python train.py --n_layer=12 --d_model=160 --n_head=5 --n_kv_head=5 --head_dim=32 --d_mlp=320 --vocab_size=32000 --activation="geglu" --norm="layernorm" --norm_place="peri" --norm_eps=1e-05 --positions="rope" --rope_base=100000.0 --rope_fraction=1.0 --qk_norm=true --attn_scale=0.177 --bias="qkv" --tie_embeddings=true --parallel_block=false --extras=["capped logits"] --init="normal" --init_std_qkv=0.0344 --init_std_o=0.0344 --init_std_up=0.0344 --init_std_down=0.0243 --optimizer="adamw" --lr=0.00361 --beta1=0.9 --beta2=0.98 --weight_decay=0.043 --lr_head=0.0195 --grad_clip=2.0 --warmup_steps=441 --schedule="wsd" --decay_fraction=0.551 --decay_shape="linear" --final_lr_fraction=0.02 --batch_tokens=65536 --seq_len=384 --doc_mask=true --train_tokens=530400000 --steps=8094 --dataset="wikipedia_en"
Each number is 128 + 32 x the weight over its row's rms, rounded and kept within 0 to 255. Layers, rows and columns count from 0. Numbers have three digits each. The size before them is the row's rms in percent of the matrix's.

# layer 8 attention query, 160x160, rms 0.179, rows 109-154, columns 120-159
088:120089153196132131087045079120168032129134118144105142147140139117057157125104179157103090108076128098084099119102180084
096:157231184130134137137145123155112149094113053103186104111111112152120079144113080145108161197125102159161122154117170133
091:054154103168118176144133143186135081115151105132105071130086095094126091169142143104155139123151156149121130062134151141
095:083128155183112167118105138104145109148114164068143183166159181117131103106070081138156123113155096085115105147124032107
089:105115136121102096107168157083103110109105058157148108124110155195116183124142137159183091091079108141124157149053132057
096:145145090100148092095074142185119165190083177154091136150136147068145148119116167154186136111134110103153100112148139118
106:148109128103193172091181122091145102154116160102031102079111120165146141161163120113100081079088172121135142122133101124
113:129148125118141136096189126119145126137113129129136151173097123100076117067077145143182139124101076093138158138118103073
113:094080174098138153156130209148114067143063201129169097128132122177146129123082110140168120088129097167059068146067076109
093:065161112115122155191163156157134158092149128099150125114141140131160090144070122157092088135132141117111153110108125200
085:108160117114125103117095102178139100139083073086140129063179157130122177151129101133059131105115140114163155090146131177
099:169165064105131097147126139098117135143086141086167148115109161153156157146137096117232082169081083127087150125158123086
101:067115094126131164096166108136157083097129145122167095087127147163164116125127194115126143113146122168132105146110098127
097:138090178180106144095118095121116147180122223122088174149135088133102144135063141150052133108079093118113127099124114113
092:179115076154146102107157097125119117128157123137080102121145109096137103119151103127136133160168097087144125135117111118
097:158148081117101100146084126113068154146111050110193128139140174182153157128165131161099105144065134128129117092096198133
098:083094069104158102147114139140071143122061110167122131139126097100082134125143124141077150161110154073118179145127113121
098:120115128123095129103084127173124177126077101114132142207132093077052108104090155126065179117112061132096077140082146156
169:136094137107102126101174116117139184177099122124178172154082106122101143101130170110117161088078112108095086130150153155
086:148094127163141130067130143133101141148113098128143146155132136125087127126083144160174089063114142104069086180161156111
093:113100145130183164085116155068128170117095091104119085189078116095165152136091165032156122130158098149102131157134121079
088:115078097119099102168120121159074149125116146132160195111133112122129164129166150226146091035148170108097134104079107154
092:116101162148158158088104165084097170118097088107123138188109120075143177123128160106145119086173113146092096171165121059
092:151157082108137139150113074173141102141164150179089097065156130176130128133105109123101180193101130164172154105114143167
091:154141131139094122117150116158137133179120093155172198142123165135094122136151140153092108078133100115076102103118141179
091:124101142096068141168163164153174128100156171126104123114166124115126127135086138158145118177058152121158116094107153210
098:140108174115156102143158131064111158098130104091161153141113131071117144108159116149180090086153136134137181057168069094
094:138120089145128126160112127177158094116173128138127102131119161199092072125156129127136144203125099127121089152117112149
093:103165137099166095139180136147064114148086109136168128083150051075144132144131076163179121049136164146136169091140103113
088:144117169150091097081155130102161107137125154108180139068077081086153151092146126161161094067113118108082163059151078110
094:124117159101126122140194154133096156124117094096183113079136088087117131121126073147127105048123176146102157122137084091
098:075106175090123125174171135147102110117092117116160109070187079082139156128068086193107126094154196185142143088167092130
084:120091122125142159103131089127152150101102141146088136178147150161155184160066168131149157182167145124162115147107102142
083:084173125127152224166136129156133184088123157076147188116126167149105132126129153108115171126149114172179113201131092154
103:146082163142095087128119138087137120171142100124120141224167183143039102160113122120125122176107108137134049127148132138
097:187154095094113115129106144145119161091123132114126104109177100140141104120086139122146145157082158139138134054086175194
094:105153149150204134101088138089110107141143149093080144139107140122099119109089130126191126158140099146161181133099126021
102:132149150169165117076106110121114146115080119062110160063136144140077147108101137118176087081074135100119175135132146114
099:128081097131192110089173110106131167112114149171102172153122124107134147125057189171123119137076110105124127063191102159
099:110130084095113093132148122186112162102116108151215159140139160137112121132125105147159184167111087106162126107156104145
091:062123119127147093122163126092138136151090124087141163146127190124108146094139148142132101143180122081168174106188069166
090:209104185163136186109121120154139135103113124142138144124103113099127151164137147113026147141117114171194135107094171145
096:181144109080145138129088052123137102165185131141116121048136044116119133177115164075117128184144135142052142095082108105
098:098174157113137067181119136061150138090123092133182154134115146134163082174087078142129170158117132112166134159168114163
097:107155136127094158121155136120142148119147137077152219110078188155163103138107145116144108136139071154132110094118140203
096:118128148151130092092174137139112151130085138122108169121128136128144119094147114163115127127138148084159163130161136199
# layer 8 attention key, 160x160, rms 0.154, rows 109-154, columns 120-159
079:161063146197089147070077106110124110137145153165113128140152111085095136144112110141111115167121139102116157119159154143
078:145160114099170109154167197113085108122099129128180127100100123162154091087146125120170140120166161112131123164097103028
085:115100182189150099104130123147142102168121143181152086144157107091167150159156105091149126085164159091137105057145078103
097:082148149100159098151061101110152130171121137099162139119137075137062111110120099078117085143144112113093161052149145110
101:147146204160113068127206147104066090141107110073158168076109105179062109071114078122113076140114163110138147167100095089
082:101154065132145125125102085095161156176084099141194149225122171136171102154114115173212159129122092093150151167165139162
081:181079106082143176119128158113138106156135177133049058152149105157127093115153094124072118128151099156167132141113095127
073:051192154091184124166189099146144150086059100127123143147128180133080094106111091116174112091147115126183121120079114093
091:193152170080122161121182166124078115156109142095153135052111083123107148107125157086129116169138114123077105106069157088
096:101102133137118188148122205161071152128092091134114090072146145139154134068131070119121090134167153118143149099159113115
102:118178125171154118133108123133117125106095158106136108108128176085101151143075154174130097102168158123136141037166081201
084:102153128106195117122067127111145112164125129123118124104122142166114118109123136163127175168105106121128086103139137107
102:150151119134095135184154132124140097109093144118164117096098064118155074149142153080099162159179141146098116128107092167
093:113054157138153126097107129148092175196105152140114181138129162138112157109105112111123078110075124092144148072153103131
108:170106125148126123047145101118112125156102141155086111160133148129159132140156139090152157135134119093113101180104107064
089:141128126097102102143077165062106062101164075170167147063075183123103113096118116175163088170064112118137131138146088156
097:154116107159189116162162086120125182119105171105139120126111131161078120096112124129129173134147130099148169121186110165
089:113132122103106133163099132146124131112166120164173118072107144113143120149120150069119159120114023119123134056117153119
099:124184128128103129206163171126115104118132129119161096151155172096073108104172107132124086110082089159097107110128112107
069:128136090130100109157102083105144081130143135147169130096153162144173108154189176175072091174144138134162134134131091128
071:147165208157120172096161123174128132138155139093164163141041124145110123090089113135151105052078164120168149158129135157
069:170132071115114146145085074095180065159155168150101158120184212175131072131128153086089094171123104103159114156148131114
073:136183186147133151110190150175117162124169119103142106144066123123136083123079129110137080079123161125169167139117155162
078:099090085116128109140114168129123068145102115134178145097217193121127147157117115114118128155095144117070114113137140119
082:145107118127153172096097089131114102098106206132084086112099123154149135119137200104115116187133127128141116177115115086
087:140176144143128098128076098126127065187127093146127180095200137108103128110149106103136139121144142098088135127093150123
084:162142164145166173068153160110078148132152152105119102171093078167130081088135126061113078094163131109112138142061173118
083:162094183166091157106106144141144111129110159103142155128111191111126199132111147153109144137114108091161111121163162135
083:144155172125168134090199151138119192093122134102133108164091127130149136140111096149100080084167132142104127138134093057
081:144103155153117140149169158123122123142137149128071133124088097130114116091139190171139082113211166121164166114129124142
089:108094169105128121131136172105104140179161138121213123083112129092143130127064119145120146189190078110065104161099115081
075:116159142184158144148142147107111119166148135112100139157099102102094131096163109167142091148143087129090109134133127121
085:088136081112129089121108124082138110141153088125144098118173173136124131165141131077131155212101119158150100128124166081
117:127156139108113114110127168186144192103092100097221139123095100141197146115082103112119145103189114127121158129104165216
076:109160104139140172150094128163137119124087135121116136111105105119036095137195046132085105138070061156156120113223082126
143:181157060103138119162083065156168203098108106105157153123153100112118074166092169095116153162121117143086118091112133217
119:169143134142093118131166148121048132146116129142175100142141112115075111071130111096108123173131172160097124154032146042
127:169129144150190123099147105147148134170118173076150117127137145156064076150034119074102136142070113143136106073157136169
164:141121132110169134065128105115149155130129144147102184128122186125101180144045186147106128105080094094125153038146113219
135:095185111110169146110111153139151161031136127147191142106111148102140073123102136200176115130092110112116150105200116141
124:085142148113091134082129122165156162131119105043134174168099140116077127141145106188120135186134131119175141129206097133
113:149114166190120166139139117144112101104123130206098166130162113118130164178124138111104139190105156151148136099142154157
155:199127092099087114142135074117108142187149129180154091119157088114130130185149161079133128160178163187056105107108150089
140:148122138106135113161109130133196092129113112174133149141124144124164079166087123186123142147122144110160161147170124134
141:053140125120119118107115154129158150149182126114182160121118149112148128184026122143130154120156085127116151036137149202
141:139093153134147157098153139131132169148097145114088158138114187125097124162139118177129107154124140110159150090238107244
# layer 8 attention value, 160x160, rms 0.153, rows 96-127, columns 120-159
080:169124135131129207149151092122165094123125161104171156090194121100160104168105153107125039104155124107126114134133145093
091:096138143187117165168160052134176101097073139112113198147118086097108214142080080139104165124034199136125145129099057134
087:149109109106114113106089173101120180133148127145160063142110131139118140100148141133114145137155149128136089134154156124
082:070104132150156077134118136173052054135141051119105089113114137099133157122160117106153114210161215114121133122113129141
084:110198126102131112118150157139104097112082116116128104175159125171141116113083146119190080152110159107150159139118103089
084:162167119113135076125146122173097160167077129121169072171152091100139148082105093163195098081116124099150078093118109155
090:144127132105120168180151062092228106175080158114079110162150084099171148169097111130117146162140127085120079096142144098
097:133126131109135111140141124164146168133071170111136155199104161147118189141123090173121138120094199189137057125115145155
086:155124135166136157098145161085111128117187128140157096164153103091116163081110125177106136170103177166107084091151127110
096:129159093140143154090153189074080114052130143077155163073076136085115132147164123187133145160179113134139128148156083167
083:198137131096152048081132075077132089175117150099144187096137121105138132085103148139160168123078103150112137114096111136
096:108163125127067132183125104107124131120133077097102142123099115107133092177109100093120136114124029083147166081156148136
086:122135165080169143115124147178040099151156166127096182128125080154112110161149155132129110096117135072089143122138089158
085:109145140090142096165144111103165089107091078103086135155136127116187123171077120191147167110123173163127143120169093140
084:142067115075118117106130118109092192121149161124098186097110109098132120126154138124149072178169107100123145174141178153
088:119161088178158115172114146097074130148127182106156068093094125122120165145091174129103170175102119075140133072123164113
092:098129140184125119090119136167187121164116105147120182159119125094164184140143045175143138087136150111144129100184129116
074:106116119128112145048120140212135160166094092124069153137091101143224117154158130170151098095098101152154110104124106114
096:132173082135131133137152131136128094191144161127150025142156141118129139124186178103187091184138096117134174184125106117
091:135114115137139150087127129123086137091114175113087141088118123129100118118164114148141141124094146202150149094156126120
085:120120113145150148123145127102121098152155120124202180139131172087147149183097102142140065159017078178101178133132147095
090:088129078111164095147135154129098063163078126131107117168084133144106115135183132143119152218198099132170144078154107133
088:090119118107108088177122102084080155184094184142150106117104143179145120059136145141082142140112121136065092154163059152
096:171211088132098113166153113139181187132096113093119090147134069084105137161114108155060133120151125082173107030143119133
101:140137140129114089164148114115117100151065107107143161069103096094144095178081086172044168150095144132130117071112054140
101:163115151166117080137151177150098145141095100078189112167105132108120083094107086137099097180128125104130136121194130139
084:106160113159091144057136129118138138137137098118168168176122104119139094108175134110064113117137143167050154174077067170
090:090129150106153120124147090105123103118151134126154137129144133099143118152184126180092117114112136073143145100097125123
089:160113094115135092115128105166184095120085112156110085100156167123141138120122141098228078069187190166132121189120091098
088:180120118156147134163136143197156132160108134154107079058104120099119102102128099213079102107096153210147126142124119150
090:174154086033121141102117122190178175112122135113084053110115092146141094096163097079103127097172032129156129169121135140
084:114129134075103121125142130123148137228095135095157164133125106091121091120125164181064131139185152161102137080169049122
# layer 8 attention output (transposed), 160x160, rms 0.148, rows 96-127, columns 120-159
075:089129134127120088128149139136138154146106118200107142118064123122143132088122123131147156069082148138123137140121100135
101:151147128127116110079172135116132148123159119145151101140127142139124000121124206156098112127176089139107128096178146133
085:146162114112173139115148129137062098140094111078070174094137142154116207169122095100100111169142115138149198149055120152
074:172148107112063135120077130142151183105128182110156131128121126176149139171193094128117132106116060178149141128110146123
094:099101093136144139177150128110164107129171130134105159111141134100136255137186103135080152073150127119124119138136118156
087:113146163173080144119143144122160112082180144123127156134103120146126000132130158116124163174138116117061173136157148127
089:130167149157137091115156151125085116070157088149144126111116133150132254096148153138122100042140141143144185165108086154
088:129116144168128123101105126102156107103181119131129138115163096125172090137136137136081130153156103117117186079195105128
083:103103125099120130125108066112200115090095111136123150136091152152142236191132105122124114055157085101144237105086084167
108:114136146125081111146118117143162158126152117152135099156143111118138000098097139129137120134101104107090154103111143114
076:072175121134117172157073171151120150088142094128124076162159091134117113192097143122114096116183153097118073117124144087
088:153113129108170138096108151141154106113150184180132118127122124138094000142131149134146125124121155129115116166158119129
080:133154144145111152115159133104189137094090127144153090153105112118111154095101142117117135145111081132107082137138104167
081:195127107151103151091102123122119151146166144166140109140142103138076098093116167102106083123097129106077103156120165115
088:149222145138146125121105148139130102143094088103137110147114123166138255139078165104095145135079156143174139100117116105
091:155149172122120118079115088131128132130105097148133146113123038088102055097158124136102125144145103175094120148081156140
095:166114150133090129094131108072145155114175110134133101148141164165116232150114187115123129134116086131087117161113124131
070:149145121135116126142169088111168093121131180139164111162123130140089255135126108074149129131103122075100160161114126134
096:086128163131138143183105120144131123072096103122115206105110112167097058081063130117074127057184179128157094116076125129
089:174134110100108107142147143133130136162091110094148135161143137143131000165096130133142139129156111073126139146129102148
080:146111106126122097104089091123151156126099120153150133119130097082114206110175145105127169083187158107168125106163100160
092:202151166127157141140052124109143166126153121067115139050108112130121000140102110105099139116073147124113131128109139156
085:176163160137141158086125111129157119064170073119074161138119074075075207140089159149096142157147156116178135112103178125
094:112132141137120129115166125084166082089177166141135114139120095140138000139138145132131154138115117119068147183124135117
094:129173128127089115103145136113173153081176143171127083175148100095113000127123147130140125118134101113087130156152182138
093:139158100132123109135106119109150115088136165134095132116125109142110106186136163108148155113112141136083139091086116129
079:136102122131184114190109123136128151119126173162089128075142145123106200141096131120175125120127132084223130080179175091
091:159122093113118129148084148121116109136142149136096112168177177099112171092152115091186110108099119152138167116124114157
084:044129124155082144160116147095082132128122173079133150116147135146102160153184084138082149154129124093183151132099149116
087:102110148120129130119081139132111135139125130089173147177130118123143025091056146073182143137171123112119068121073141090
084:056093131125147121171138148117078098154161105093162152104115170139123140149097118134153148172103206114132133147128112092
079:172168106175107109122144140108142146028192096116092092169101119121163114144133090144157116106100135096126143169090148129